Each number is 200 + 20 x the weight over its row's rms, rounded and kept within 0 to 999. Layers, rows and columns count from 0. The size before them is the row's rms in percent of the matrix's.

# layer 6 attention value, 96x96, rms 0.172, rows 33-49, columns 0-95
091,206,214,213,206,178,197,195,179,226,186,192,210,215,193,193,175,203,210,182,207,228,165,220,217,196,216,151,200,220,238,204,216,232,222,240,186,191,187,177,199,188,208,201,218,184,182,193,187,211,182,171,200,207,237,184,184,214,219,221,206,200,210,183,229,176,191,220,191,157,217,187,231,206,224,195,161,222,162,186,192,201,224,241,199,200,177,188,213,234,170,181,198,158,188,208,199
104,184,187,204,252,190,184,211,202,162,193,188,230,203,225,183,233,179,217,205,206,203,211,215,217,207,203,191,236,220,224,170,173,253,210,178,197,200,166,201,199,209,166,205,219,201,191,195,182,219,187,197,178,153,243,187,213,195,187,206,204,176,177,203,212,221,208,194,177,204,220,204,188,193,168,170,205,189,178,197,175,187,214,196,210,183,190,186,233,221,234,208,203,184,162,212,221
104,185,187,174,223,187,193,215,195,219,207,207,185,185,222,205,193,189,226,210,194,196,234,184,207,212,227,245,204,205,183,181,166,186,203,213,216,212,201,192,191,158,152,202,216,168,240,190,209,177,195,239,190,149,191,178,181,224,221,197,206,214,206,208,176,213,197,212,203,209,206,229,202,186,215,199,202,211,206,209,176,204,138,204,187,190,191,226,209,204,182,237,205,216,241,227,209
098,209,218,167,227,222,224,225,192,208,219,200,205,193,182,219,188,205,198,188,204,199,219,182,159,194,181,153,203,209,192,245,186,191,196,187,188,179,219,178,188,221,196,215,203,233,222,218,207,175,216,249,218,195,193,187,231,152,177,177,215,216,249,204,192,217,212,194,213,214,189,192,221,214,181,226,186,227,209,210,223,203,226,193,176,203,235,181,201,188,187,222,167,209,198,177,189
091,173,228,153,215,215,218,193,183,161,164,192,177,215,205,192,211,221,209,224,168,237,205,175,195,207,197,191,204,215,183,208,235,196,187,175,183,164,224,198,208,173,228,216,185,195,171,202,182,199,158,240,172,197,210,211,205,196,211,177,232,221,180,195,236,193,180,210,183,206,174,164,201,205,184,195,228,207,217,171,179,187,225,197,221,205,239,192,198,205,186,199,219,197,193,186,191
097,188,215,204,202,171,216,231,217,208,217,180,184,194,206,185,197,177,219,212,189,176,219,246,185,203,176,185,192,228,208,203,193,235,225,195,214,218,170,194,246,213,184,175,181,227,178,213,201,184,196,194,165,167,171,194,231,224,189,214,172,186,168,189,200,220,191,211,217,181,196,159,199,220,239,161,201,202,207,186,199,202,199,189,192,204,213,223,199,160,212,189,187,193,225,173,163
099,214,199,220,213,238,200,220,182,226,214,199,248,221,168,221,200,198,192,198,192,198,179,221,222,183,219,200,197,216,184,192,196,214,208,222,210,199,194,219,216,202,201,172,192,204,194,235,215,193,179,169,178,225,185,228,198,196,234,224,142,176,204,189,199,170,186,160,236,172,210,217,222,231,222,211,209,186,219,178,197,190,196,179,206,233,195,182,223,224,186,225,176,171,189,216,213
088,222,178,168,195,236,207,224,222,199,191,194,197,216,221,195,197,245,207,191,197,195,209,200,212,158,201,193,225,195,192,185,211,217,163,174,169,222,212,203,204,196,209,189,194,225,190,159,228,227,192,183,175,200,201,191,168,178,187,203,217,212,197,206,246,192,223,223,229,238,189,206,198,195,201,190,219,164,170,151,211,155,164,213,225,200,190,220,204,194,190,188,206,202,186,216,212
095,204,181,211,225,181,207,211,230,163,219,189,217,227,185,241,150,186,167,179,215,228,209,233,197,204,183,201,184,162,172,195,228,192,204,202,179,199,207,226,184,197,189,241,211,216,177,208,197,174,208,172,179,193,220,173,210,216,210,208,150,171,207,170,203,207,227,185,189,187,198,200,202,198,240,183,185,220,207,218,200,198,217,163,235,190,196,202,182,183,188,216,213,198,182,209,198
093,203,188,207,216,214,204,191,196,181,199,174,201,196,188,194,211,205,241,202,195,193,193,220,180,194,169,226,175,232,162,220,215,191,194,157,184,193,249,199,179,216,236,199,211,203,234,184,216,224,196,229,194,231,183,195,174,155,221,197,208,207,211,154,205,193,202,199,181,215,202,180,182,161,181,189,206,177,226,220,222,191,204,211,174,185,206,207,240,176,221,213,215,231,175,212,216
098,204,202,214,225,209,188,202,225,164,177,194,224,201,195,174,227,240,194,172,218,157,184,218,233,174,204,177,203,179,179,168,186,232,196,209,167,184,191,170,208,206,200,204,203,198,213,190,201,165,182,206,200,212,172,204,158,201,221,168,197,187,183,205,183,188,219,206,200,187,170,223,213,222,193,238,181,213,211,200,192,221,222,195,205,200,206,202,184,152,204,179,176,171,216,238,173
099,219,201,226,221,204,206,192,236,183,224,209,197,208,220,192,240,214,190,200,163,177,213,232,164,176,180,202,188,202,189,208,212,209,198,250,219,178,182,176,178,243,198,232,225,217,185,175,200,177,198,189,181,216,189,193,196,204,195,202,213,182,216,211,201,205,189,167,167,221,193,199,209,211,229,202,202,169,196,200,192,217,196,155,160,204,211,183,227,164,216,158,225,198,183,203,188
092,218,203,206,176,218,164,201,245,196,236,235,188,182,202,245,184,203,179,198,179,222,186,228,195,212,176,180,230,214,219,229,196,226,239,228,186,186,206,199,229,232,188,206,159,183,221,203,214,187,207,210,179,187,182,175,185,219,182,205,200,224,191,223,194,200,164,173,166,208,208,200,196,204,178,178,196,173,180,229,206,218,224,194,228,227,209,185,220,202,212,199,209,204,202,204,229
101,194,196,178,206,189,192,208,208,218,223,185,180,211,230,209,228,183,177,197,199,174,229,212,208,204,187,179,224,191,199,207,213,185,190,187,167,178,216,218,211,233,185,177,229,220,214,227,169,210,178,196,210,223,228,173,235,140,206,200,202,192,205,206,165,221,244,209,195,215,216,201,224,226,221,161,215,210,210,212,193,214,170,152,213,204,186,176,173,177,214,183,193,190,196,187,208
090,214,213,168,190,165,269,207,207,184,199,202,189,195,192,205,166,221,196,192,188,191,213,191,186,232,218,202,191,188,177,205,228,211,210,202,218,187,192,178,198,211,209,176,199,215,213,183,210,209,200,216,188,196,189,153,165,192,222,190,200,195,231,206,173,221,198,194,230,190,208,182,207,156,203,229,208,233,194,184,211,228,150,206,220,192,215,179,203,251,203,212,225,175,233,193,190
083,232,222,214,221,225,168,204,171,196,223,208,230,194,182,199,208,184,216,216,221,187,206,155,183,175,239,201,228,208,195,181,226,200,178,190,226,177,213,232,207,245,192,200,196,189,163,212,251,218,185,210,168,193,170,190,218,204,202,214,217,201,211,200,235,189,218,220,238,218,230,205,222,240,189,221,187,212,194,196,189,204,185,189,197,210,219,243,192,210,199,193,202,190,193,210,203
104,211,175,191,245,203,236,247,188,202,199,179,198,180,207,207,155,155,217,182,198,184,188,210,185,224,191,204,225,194,203,219,194,211,217,164,208,157,219,194,211,187,192,168,209,189,224,209,223,160,180,224,185,171,205,225,188,200,184,173,195,230,203,192,200,232,201,230,203,226,230,208,192,201,195,168,214,199,200,179,201,162,178,194,202,178,205,172,174,196,213,203,202,210,227,183,213
# layer 6 attention output (transposed), 96x96, rms 0.144, rows 33-49, columns 0-95
095,197,194,201,200,214,199,205,210,228,189,222,182,198,224,216,215,197,205,227,194,185,218,212,196,211,193,224,201,172,190,187,191,188,206,194,180,208,180,211,183,172,225,226,246,174,219,180,215,217,213,180,198,188,224,198,213,174,190,201,196,171,166,202,207,192,211,193,236,234,228,235,168,216,253,208,256,179,202,205,194,238,187,200,220,219,204,199,222,188,191,249,219,222,223,222,196
096,171,190,170,175,208,181,188,203,209,179,172,179,180,190,181,178,213,215,170,193,183,170,184,203,236,165,206,177,187,198,208,216,203,199,171,227,202,213,170,159,155,202,205,192,144,211,204,185,194,193,174,232,223,215,183,183,190,189,186,173,197,199,230,192,164,198,208,193,186,224,203,209,189,188,190,160,193,215,213,199,229,200,182,190,207,178,241,179,197,177,186,191,194,218,212,173
110,179,170,200,223,223,210,197,194,226,225,235,206,206,189,207,176,208,198,208,214,197,199,202,164,207,182,198,180,218,204,197,227,218,174,227,168,174,214,250,181,202,209,207,227,194,186,208,196,219,200,224,219,217,204,237,210,212,211,187,189,199,207,221,180,238,194,200,208,210,236,153,257,215,196,205,178,182,205,226,219,177,233,219,208,222,216,210,192,184,220,176,186,179,211,228,225
095,196,180,210,212,221,215,195,212,198,198,164,232,200,210,186,237,215,219,208,216,252,192,213,201,191,210,204,201,181,181,218,202,175,179,223,193,180,202,192,218,195,198,171,180,244,201,191,231,220,196,183,242,187,201,186,209,222,205,180,182,221,224,194,199,192,177,199,212,191,256,213,211,174,168,174,226,207,171,182,187,209,167,177,206,181,200,171,177,210,226,183,191,227,175,224,228
090,222,174,200,199,175,197,158,230,186,193,189,227,221,206,203,183,193,186,205,173,222,195,216,231,228,222,211,209,211,189,222,227,221,181,230,204,216,176,208,174,168,200,194,197,196,246,205,239,195,202,179,210,182,168,189,208,188,213,212,186,229,203,223,195,194,216,167,232,193,181,185,205,224,194,215,197,218,175,224,214,208,211,231,202,209,189,162,187,211,160,217,211,248,199,164,205
092,176,211,192,213,182,189,207,188,203,219,237,187,210,206,187,189,212,255,196,214,194,185,204,218,221,193,174,208,202,174,186,207,168,232,168,180,213,206,166,161,183,219,163,225,191,206,199,220,202,169,183,192,227,161,215,204,204,188,204,214,190,184,149,179,203,203,204,188,209,189,177,207,220,188,203,240,212,209,202,242,183,184,193,186,202,190,187,167,200,198,175,246,215,178,222,216
092,216,204,215,203,179,193,214,187,206,177,206,185,218,217,222,219,223,239,185,217,206,204,195,208,220,202,222,192,158,212,175,198,213,219,222,169,211,214,190,194,232,228,234,151,211,196,247,170,188,182,214,195,157,195,221,187,192,205,176,218,211,185,190,235,199,186,199,197,205,175,224,204,196,258,192,199,178,197,186,192,191,197,216,189,219,204,190,215,149,195,192,197,237,202,228,202
090,172,213,222,188,168,211,193,189,181,219,194,177,215,180,203,194,198,171,191,209,217,167,217,195,238,201,208,220,215,197,163,212,192,239,184,211,186,192,217,170,199,143,185,175,195,198,218,167,165,207,182,233,195,205,215,200,214,201,207,199,209,192,200,200,219,212,188,200,201,178,214,203,186,224,249,217,209,161,202,220,221,225,195,218,192,250,224,209,211,210,194,178,232,238,197,220
090,184,214,167,196,200,199,201,178,181,228,200,229,199,243,199,192,238,190,165,197,206,211,219,189,159,200,210,185,218,197,191,195,177,246,195,190,188,197,171,212,211,194,181,192,179,214,196,210,249,224,223,164,184,202,173,191,170,211,220,197,211,205,202,201,178,176,229,185,201,203,219,202,220,226,184,168,194,172,172,211,210,177,159,175,234,204,195,183,187,188,182,224,200,203,233,175
082,187,204,201,217,181,195,175,194,202,160,216,245,212,187,178,167,199,188,167,209,202,193,177,213,174,208,211,254,252,204,215,172,233,203,205,230,179,203,210,233,177,178,165,174,226,221,213,188,160,188,200,214,203,179,203,209,206,201,167,198,202,194,193,224,212,222,189,224,204,218,192,189,220,214,217,198,192,183,206,185,182,181,164,210,197,198,235,161,207,197,177,214,201,214,192,205
100,203,199,182,194,209,212,195,192,229,218,198,185,200,163,177,231,163,208,172,206,219,200,214,178,203,202,201,192,189,224,196,232,200,189,157,200,208,203,206,206,209,192,222,198,195,202,207,174,225,191,203,178,197,175,217,191,180,226,153,177,247,208,179,183,196,195,227,230,217,200,249,231,142,222,194,200,197,178,200,207,206,201,204,175,185,192,162,204,215,209,214,233,210,226,165,214
092,204,206,195,199,229,223,211,181,213,200,180,208,224,176,227,204,190,213,160,183,220,188,167,227,219,215,176,177,235,198,220,188,177,176,177,193,165,225,181,198,181,195,188,156,199,184,190,206,181,198,178,165,185,178,212,221,214,194,216,171,216,190,203,182,180,201,244,210,207,157,208,199,168,195,218,180,160,176,219,223,181,189,210,203,205,188,199,156,197,199,196,238,208,192,217,210
086,201,188,211,210,222,213,202,176,208,200,176,195,226,226,208,235,201,221,203,228,193,184,205,185,231,189,188,148,215,193,204,161,166,195,204,260,217,208,206,197,160,191,186,196,206,182,213,200,202,232,225,208,171,212,232,177,179,179,180,188,178,230,207,200,188,217,232,182,227,181,193,211,224,200,206,207,235,182,208,209,184,192,186,218,181,195,185,174,199,181,203,221,147,195,209,206
098,188,239,199,163,238,218,181,193,186,207,208,202,197,219,178,193,240,191,183,185,226,201,170,182,212,221,170,185,189,217,216,167,190,211,180,204,221,186,194,165,204,221,177,173,199,208,207,223,181,198,220,207,158,213,195,196,243,175,204,225,209,177,165,187,232,206,227,210,168,209,216,203,201,191,195,200,218,169,190,201,216,220,234,164,210,210,208,204,224,215,168,170,192,210,223,200
088,189,189,203,169,234,204,197,191,160,244,225,196,181,209,197,210,196,191,194,185,184,223,196,219,181,179,173,156,205,244,236,220,189,187,211,167,193,188,199,209,205,173,208,232,183,221,172,194,177,181,187,198,208,199,215,194,195,198,149,167,232,221,188,209,207,190,176,175,202,188,191,207,185,174,199,219,170,217,199,178,219,186,194,231,203,214,190,200,160,202,185,191,241,201,177,198
096,193,224,193,189,210,193,223,180,250,235,204,219,237,223,250,182,189,209,222,207,241,215,221,205,217,203,243,205,190,191,185,222,219,203,201,204,238,188,190,205,220,206,184,195,211,220,220,179,173,233,193,231,223,224,196,196,227,244,200,201,200,191,240,210,209,225,212,196,208,206,214,216,144,198,187,208,202,196,178,216,197,221,200,223,197,200,204,197,184,195,190,187,218,202,179,232
093,178,209,219,181,195,205,201,171,207,190,230,206,232,213,172,210,237,216,190,222,208,169,160,188,224,205,181,205,222,185,199,203,204,200,214,162,184,184,213,202,197,202,171,192,185,187,176,163,237,209,211,238,223,176,196,236,209,171,181,194,223,196,209,154,200,203,141,182,208,204,191,204,179,173,194,211,224,178,200,190,215,199,180,190,207,210,202,198,168,174,181,171,210,177,210,187